config = dict(
    rope_fraction=1.0,
    init='uniform',
    init_std_qkv=0.0491,
    init_std_up=0.0491,
    schedule='wsd',
    decay_fraction=0.589,
    final_lr_fraction=0.05,
    seq_len=768,
    steps=6067,
)
Each number is 500 + 25 x the weight over its row's rms, rounded and kept within 0 to 999. Layers, rows and columns count from 0. Numbers have three digits each. The size before them is the row's rms in percent of the matrix's.

# k: layer 7 attention key, 384x192, rms 0.163, rows 271-298, columns 48-95
# q: layer 7 attention query, 384x192, rms 0.162, rows 272-299, columns 48-95
# v: layer 7 attention value, 384x192, rms 0.177, rows 256-287, columns 48-95
# o: layer 7 attention output (transposed), 384x192, rms 0.246, rows 256-287, columns 48-95
k271 101:520483525505482478491475485476501505504465590509473534507501510481502512491490516513475484523513486479511510512494449479494528500481455475556510
q272 085:482497466495428502515500485520541545493491481488519494518515478469469513452494492519475500476461506531466518513498465492461538511489507525526506
k272 075:513493497515510507521495536500478543460508513506468543484494481542510466460495524503527496511516490525487529488492527541475488500512488463515481
q273 088:530474533475492450501471503492518543437526521503481522498519486496489486518506490526509474528521471426509518464509487516512477477476491494469548
k273 087:501534516482489475451513479449502510507541496493540480499496509529522503466501551527505525452485502492510505473499522464473509481480498522520487
q274 100:563538560497523536488548467469493562487488466486496501493498541513510468504492516458499511573521473488492455479461507478507461506509535490471498
k274 082:526486530522522485555501495469511528468542453478550464504490537462497502492489540516559511532507492500512524498513512502511491489482563530509508
q275 102:508497553503517507520493541484487498522508498491511482522545485524512497507502523478510518526516485456474442486451518467515492525496511491509481
k275 086:494499564488502474500508473480504557497530494472460463495505461495567518506517525520522559492509494461461494478486500497456490501503519508524497
q276 096:510480440521499530482479529520526505494508522467522456540485516485511494512487517522529500497490489442504511490445482491432531436436504514503499
k276 113:481490543525508461460488473435527527535521506545511449479498500486514487492491502505507478537495467477480524498513502466499467505514496523506497
q277 093:467482483527495496475477503549475513522516507488469540466488483493469538484488471518508497501505459523478534425473535489488461541504522501478448
k277 095:487478470455466537527507530512474459522486518487499490515454512514570505532482508502468478464494557540517535526517527490527516495475494506480506
q278 094:489501502506494478490480492520464503520478499520483493539472481489427501503495449469497499490490480466464470507559532491511484481501525480497539
k278 102:498513495525486523508507533520487475526472544475528526560480486504497458506491490495449459492534534508477478514493457464470541487491484525487524
q279 097:518544522460536474512495478500509519518480473508483486521508528491497474465502487474511459501480513495481475518516498517472490481516555475485522
k279 112:483486556438500483467517468490484518507492501509506446518511521524504498513485501489476483519499457533489496515490490508541508513511497449442538
q280 091:501521519502493501467488519503533494518502496485520516491514488509487510539456538545469505460476480501536532516486523546533489514495511466443495
k280 096:519496515504479529467500480488481506493499541466511513562504523469552493534508514489517523482474559551530516540524500514493525523480501526507523
q281 101:474549495480482480507503486520431461487470494486519486534464516509498510513519504510504522538509487469502479544481516473505464523463493509485502
k281 106:482490518484506501488504487563519461472489518473521519524479521537506463507544516487495488551494512478508482497489543465538484528453492500528484
q282 086:507517467498521515442509522475489472460521500517530484494521507492486549511516551488489503540489469522510539534474495501507508514508509487504527
k282 091:524518501502537522513452434494441499501507481542480543470487518499476529520475473496519499539511435516474497493470518486494513493536503466469490
q283 093:466491538463474478489505513520521501502532466487505519489447462555530515530554507503421508500495499519541526455462476534512477496544489460520506
k283 099:480484573489493527450524504530539456504486499486546483487479484507511499549526474492516488475512500514538505496513519510466508472452471499504494
q284 098:505519483472530520526479515523466488522506574523498504504494501510531502477506499464529537496538522483474498446530507482470480507463505534531547
k284 104:504532511494503507534479512510546522570521483520506517504504500485510529502499508464513509502481515506482513463527508528486497532499530519518532
q285 094:507472531519497471520493511479539515490549459550477479482492467500489491506579501503478483493469526494496517511507496524544511481506452472480512
k285 098:508497477521502501516488528502552530507510522522535447513504484516477490513502511492488480496480495473500484486488454497485479516515466495476567
q286 093:500457472514523515480497535510500471499542488503501457481552513506459502483524522475499485528442477496518484507529504552493490483505514502512523
k286 099:492504494511502465508493477502483455499533478528521534533492474482526511468481490503460480547460500553488544526514480531519495451503497516470475
q287 096:449528506513497526504470488499435478510502522496513541509509449486525520509507509478540535512521510502540496495510492535554485497467522519494501
k287 099:508514547474529482485493488515507518513487514450463508498531488478472480508531534505507512496490493511495454473502536493509519504480510509509490
v256 097:497511515490446508472524508493538518475487542461459545512523535494499541519495527523499485489497482501498504516458450525454472504474494519524510
o256 097:476495500474487499546482461549502552498432534485470528492495546491474487496499498539491472521482456487518506473529476490433477523529497488461488
v257 100:505510511509448484513459529506531508511515491539502434494517534485438502488515526495468455463511506519438522505517518555483522470463481477525504
o257 100:493449521524480509470466456490523475488517458530515477532500516459490485509516524480489500504462451514498515472517488536514492529503558509473498
v258 111:490468521530516453480513490517477506531477502532476478497447483543503509517531523543517520482503523510467482509524486469534529489511510482462509
o258 113:496461498522476517451507562468477527491502519479516511452517460490554501526503502493514458466512496521485513478484513521473507498511522530518495
v259 107:497470542511483497525501494462492489522466492519507479510524544549509474534490447485487486498507559520465482522498466514474495500474532509485476
o259 106:525454541503513502496503512542502524508488533532481489490514467518507496541504496488494487470538518478498497548493470540498444524529499480478491
v260 098:500483470485538512511549496501506492449482516486551506515528502518499510495522501559483506532481470502531513478530453508523480486507505476476485
o260 101:511516481469545476509538562469542493486513542507468505471456487491476512536540486508469502509493509506474481473506503495477503494530459552549460
v261 106:478488487513501459453491462455545520476460561501554511481503495506473541484538497502474513513492513475507506499552503501467487465518528494498451
o261 115:487530571515504485478474501469531519540454525489488490515513552503493510472539482498486521553497493475508501483516485517510465523505463542482513
v262 110:480481539491507494458524525528509488495509527541480465530514518470501462474491487496504523510512481534489483503526475481473509468464496478494525
o262 114:496483487524491493491504508487477487523504517552517486583487477463491489515482554560509504520480485478506503478504530480506499487476538482466519
v263 099:465520516552498470488541498460532496481514455509476479481483469464495521489507490518515488506485474492507499483518494495499475515523512511481509
o263 097:516495521539530529515485513513486482545484488495461526504507479523484490480478487494487510449503515501486479476522495496533494516503519508487471
v264 115:526449528461466486451500515487513494490502554520497435503462475533501518503480519513497520474524443490511589462505470484480496489487548483488541
o264 116:470512471534510525484504508497482487495485467523491474548519474515520513485490526499514478548506497508463516448491540451515535444480529434475447
v265 102:479537469492490521460548504518493523495479485519556504522535500525478497550509508515530503517492494534486512461508508472496461516491464465521493
o265 112:502560484516516531455484510524476541488511542509511540509513495517467501543514506541469462493489494496510496529517526512506451522524514524525471
v266 111:542487508466489482500430504532502512497494486541518499531520537478454509476508526499485523497547499537477495465500485482508509492508553510514513
o266 110:466486502494509510517449516511461499482482519517472496512510455466481456513543500495540554472496477491442514463512499494517486554518540481541458
v267 099:549485519465463494497514480497480499524505496485474455509423511491525467431515521497483471515492521460489546504483458494494492498506442497533488
o267 106:541473484473458512438457492507493470509515492482518508512494528552481526493516462525501471477513492543531530501465476479512493470466528463519439
v268 104:480510456518447493517521530486521453478518524509516550538447508513461486554496474517502471526525481519505521490483489480468501520464492515518512
o268 108:465537489507512471505520492515484503477488550481520509512450495520459523446522487491523509550496476485482489452503503489507512482454500484506514
v269 106:464532501536512525547507473481511500462514549511497521483522494504516426505474492482474511492492525526529539463518480530510518489512519537517479
o269 108:501521492505522513490520484507496449543498547511507517473503522538518485492507429499506537494531457471532494545523525499500557497525493512502536
v270 107:461450498499554446504494556529524475460493513503486500485458507523510513504505461527514510478517486542442482469506453534511546550531514497510521
o270 113:501496479560494530462495526494509500501461469457504531496505475473545500521492536512484507499487496492459530524511499473506525490496547497481512
v271 108:507499504493535480508468484530463469470513490515518504457449504495449499552495535499503522462495473513519436484499501489548462493467520551496481
o271 110:480510510515448486571462517506475511498501500483525537515512517506491493458493486520538519465522507520485471548471445533491496513516465517503492
v272 099:447497511506490476534497530486469492507505519532449503461505476477493466495475513509505526490489488494476490473485504523472500525483506503469526
o272 098:468503526516551475494447458508514473491534490445510487497521488448490522531497534534468544500462490504521507437500480482486490469503552515529514
v273 094:537507505483511498465552540464459518486479519530552503521522520511512462506527492483481463495450470526536513472504505506499457469500504514463495
o273 097:524526488457538486495506527483486540473490493490504506570476526471496519516509524492463453490501514532536480444521503486485541490498490517480439
v274 097:487489534509471475474494489541524518487545483519507450494472467509503528533523534517507508502503490499479505521475499507490479552498531427510516
o274 100:465442494496467480476504476483493537490528462491481478526499460544532482510492533497501474544506505523513473507466497467498519550474502468448484
v275 103:491473443509515537534499491464475486503514523487482533555508510461536506491508487512495518472470549506485530482517464521452568506482553496516496
o275 101:488539474520490482493486494513457479470497489539491511515499495486553498469506517494503529460500485509523497527547530467529532482501517519472498
v276 086:499485449494433499460493526528539493512485485519538498497537529530492532484542526465528522495512523512492486495488492511575485556519500452493454
o276 088:451484509504505514478526473480508535505536471500517493483486515535581496506502525480489477492484451503482505477509467508493472516503499503503514
v277 101:497501530473467508504508501498491519508476468519494489508495521481490485565517487479493512514474469527488487535462507498462480503515490551574512
o277 088:457501521484454501518508520530512532485515502502488497525514497535457532510520505519492475505531552533523560487536503513470436518496497513481514
v278 101:493514480531469476481482467493506479492519486513458472493498482481538471553511468542504476491536506488540489483551524478482478482485488536472511
o278 096:456516517502478449480508505523484492487501505520510513462501520527450524510507522518462533495522467504486515487458488476536521560513448502516551
v279 114:506493535508490523486508532523491506501518467539513493483525522520520495499467518474496482499517515512521523486533504538456467444478517519494481
o279 110:525490499477525501517493464546517520467528478538556479502487476496509501538446544501497529444464500520538520495474504522500499536462538483470490
v280 104:494484511452500540470513554475489539493525498483562454480484476505461471529484498519480509496509551489495527478517526520498534509473482474494447
o280 114:519519460500496536497498493462479467465504534541502485473483501489454491533475495502505472555513488487483517517492538524507508487500529542503495
v281 103:463526532517493460496466495521498560476500522505485510453503486542519515516480561498468488511552517513527531451503512511440487529496541474501525
o281 103:509489490506497496447499509504467543465508492507482518448505526570518487491524515550468453536470506497494507462513539489482504477490489496497494
v282 111:503473519499515496492504471487471522522515490495497487469497525470516516424481478487479470518496487508440537476511488534518514504467457504523443
o282 117:508508557491503475563487472492511488519501507504498523549478527531508516502484501519507453511518522480496461565495497511507533475529514530485466
v283 109:484521496536452491511476505450499497462493529521493490524511519519520441549507524506492496460498531516464509518527507526465497470460532526483480
o283 114:456466517513477482447468478509434511427480488534521489480496513485478530511493511498491519487524504482512500494515503526510506511480475496503479
v284 111:499486520480472494513499503457493509516511481502533476480493534503514443464540498515464514514491528494545494472496475528474498508493502485442449
o284 108:497471491456475519506526484518509501485509466507512508482441524508482569537472508489481475552553513510517493471459483488492510508500463507493443
v285 107:470493491481517509498498510530500472512521457498503501521495530508488469518532546504493541496523503515498485478497508488510481452536522475516518
o285 111:454494543511522559538493522509494526492503500502513479592499500470488461502490530487540530524500489520474485465506522483527500488503534485518491
v286 099:527474531523535527539527479526507458478475508477478516544480463542500516480521495512538502455485475489489498477467541454494528512515472534481550
o286 102:524551486489483536504529532533472503495483497504477514476507511501501493487524493499491502523524528488501482552474466514468490504525459485556492
v287 100:501502520501490523518490503509528513477478519468540527535514484536496527513543516561488506525440485455503537494522507470485469519491503510553524
o287 111:459515548529464506454513505536552509483538497470504495503518489522522511508529506516501508511501485460470470552486488500517487497527483514529488
q288 105:518505522521495511524504504461513503479485497527501464482500489486529485484485474477515496520471488486520501465488511490474475527544514454501514
k288 087:461558502488495523530498509482515545549482510488503520535520480516482494524479489526506489471536500506470507495491522516465545481534502476498502
q289 107:492468478509481454486497518518515514532503513487518488542527498490471516506478504532493481474505526511525531506525449502506543484495469476532484
k289 116:487463474512490529522522522488532482504444431500466505491478484476475493448464482560495530509511522509526513512501481484483474525537471504475506
q290 091:498461470502489479521510525523478522488525523507462509471495464501504490528492512510459496499537503509513530496504473515516516467491482505488484
k290 108:491465511488435490523482469509534505471527438509485488484494483473462519510501514504485482504511527489510502491496498486524477522495458501488534
q291 097:542490488460471468488446498493533499483508512482483500516520501504508507506525451567501453478493531514559551522477458499513539521501469457504502
k291 092:511516524505517476488481548521474510520510499491501482571498539524487483571526496479501497519527471493456477512497512510518527462472494521493515
q292 091:498518494495473498534528539476463497529551507469509539526530467531516484488492518454485511531468539550491491472493519496512488465523530520518481
k292 088:524510490510507519486541489553558473480486507500496494471525488506481542476544477523527499480527512558509533551506486478488482496532499471520511
q293 081:503512533497509502504486507517499460495527505487489513499487483506473586453481489484500522475476512518542489487498488496478490503513475482509526
k293 095:525519510540486490446516487476526534536506521491528484529493498549486516499433537447555469511489497516483481489511489509518494479489516484506500
q294 083:484489520453494520531474487533521495451528504485495495488496509517521538485496500514538527498527501493499544500501521499470492492460500501542499
k294 101:486493516495476512504508483485517530525524509482517484538519497537511506480491514467521466527499504458496497525513511519497488500489525505485503
q295 093:446511508459490487517498500491549491466506517525500524459504471495528528505519509512489476469490496513540506474458481469529475494551507477474519
k295 094:479497496496520515503532439487511456484507484500497551490507485474548549497513489504496462469524508475514512486483498439518494510499480475492506
q296 098:519486541492467488482524467540489506462542520476488501486455489524516468537476482488511498499510473486511444525499514504484488463496490523515453
k296 097:519540469470484467499515505535455519471498516480488513519465491526476486540469501485555482511552506501537464525522504509502547472459531543522467
q297 099:517498482504509519504511529485477496494533462481530529541514506478492484495475548495520501514508494499474491506480563532526507498456492489502533
k297 094:541485484471496522486511513511457548518505438495473528485509522459489465482459503505474540496482474475485450490510513498471485481504522519476512
q298 098:543502517486468458471479487507443495540504521525524511539503564524502451510512483480503504517528509476507440499530493497484471499500521525534467
k298 101:519476508479502451522452538522517510531505507476529491502480489530535502533510495502514521507517500485507480505465500514501524499490498525510471
q299 096:508522460480507506498482520453476534438505533524498464490509480475494516515473512464536527535487462507522450480520537498514505510479472466493531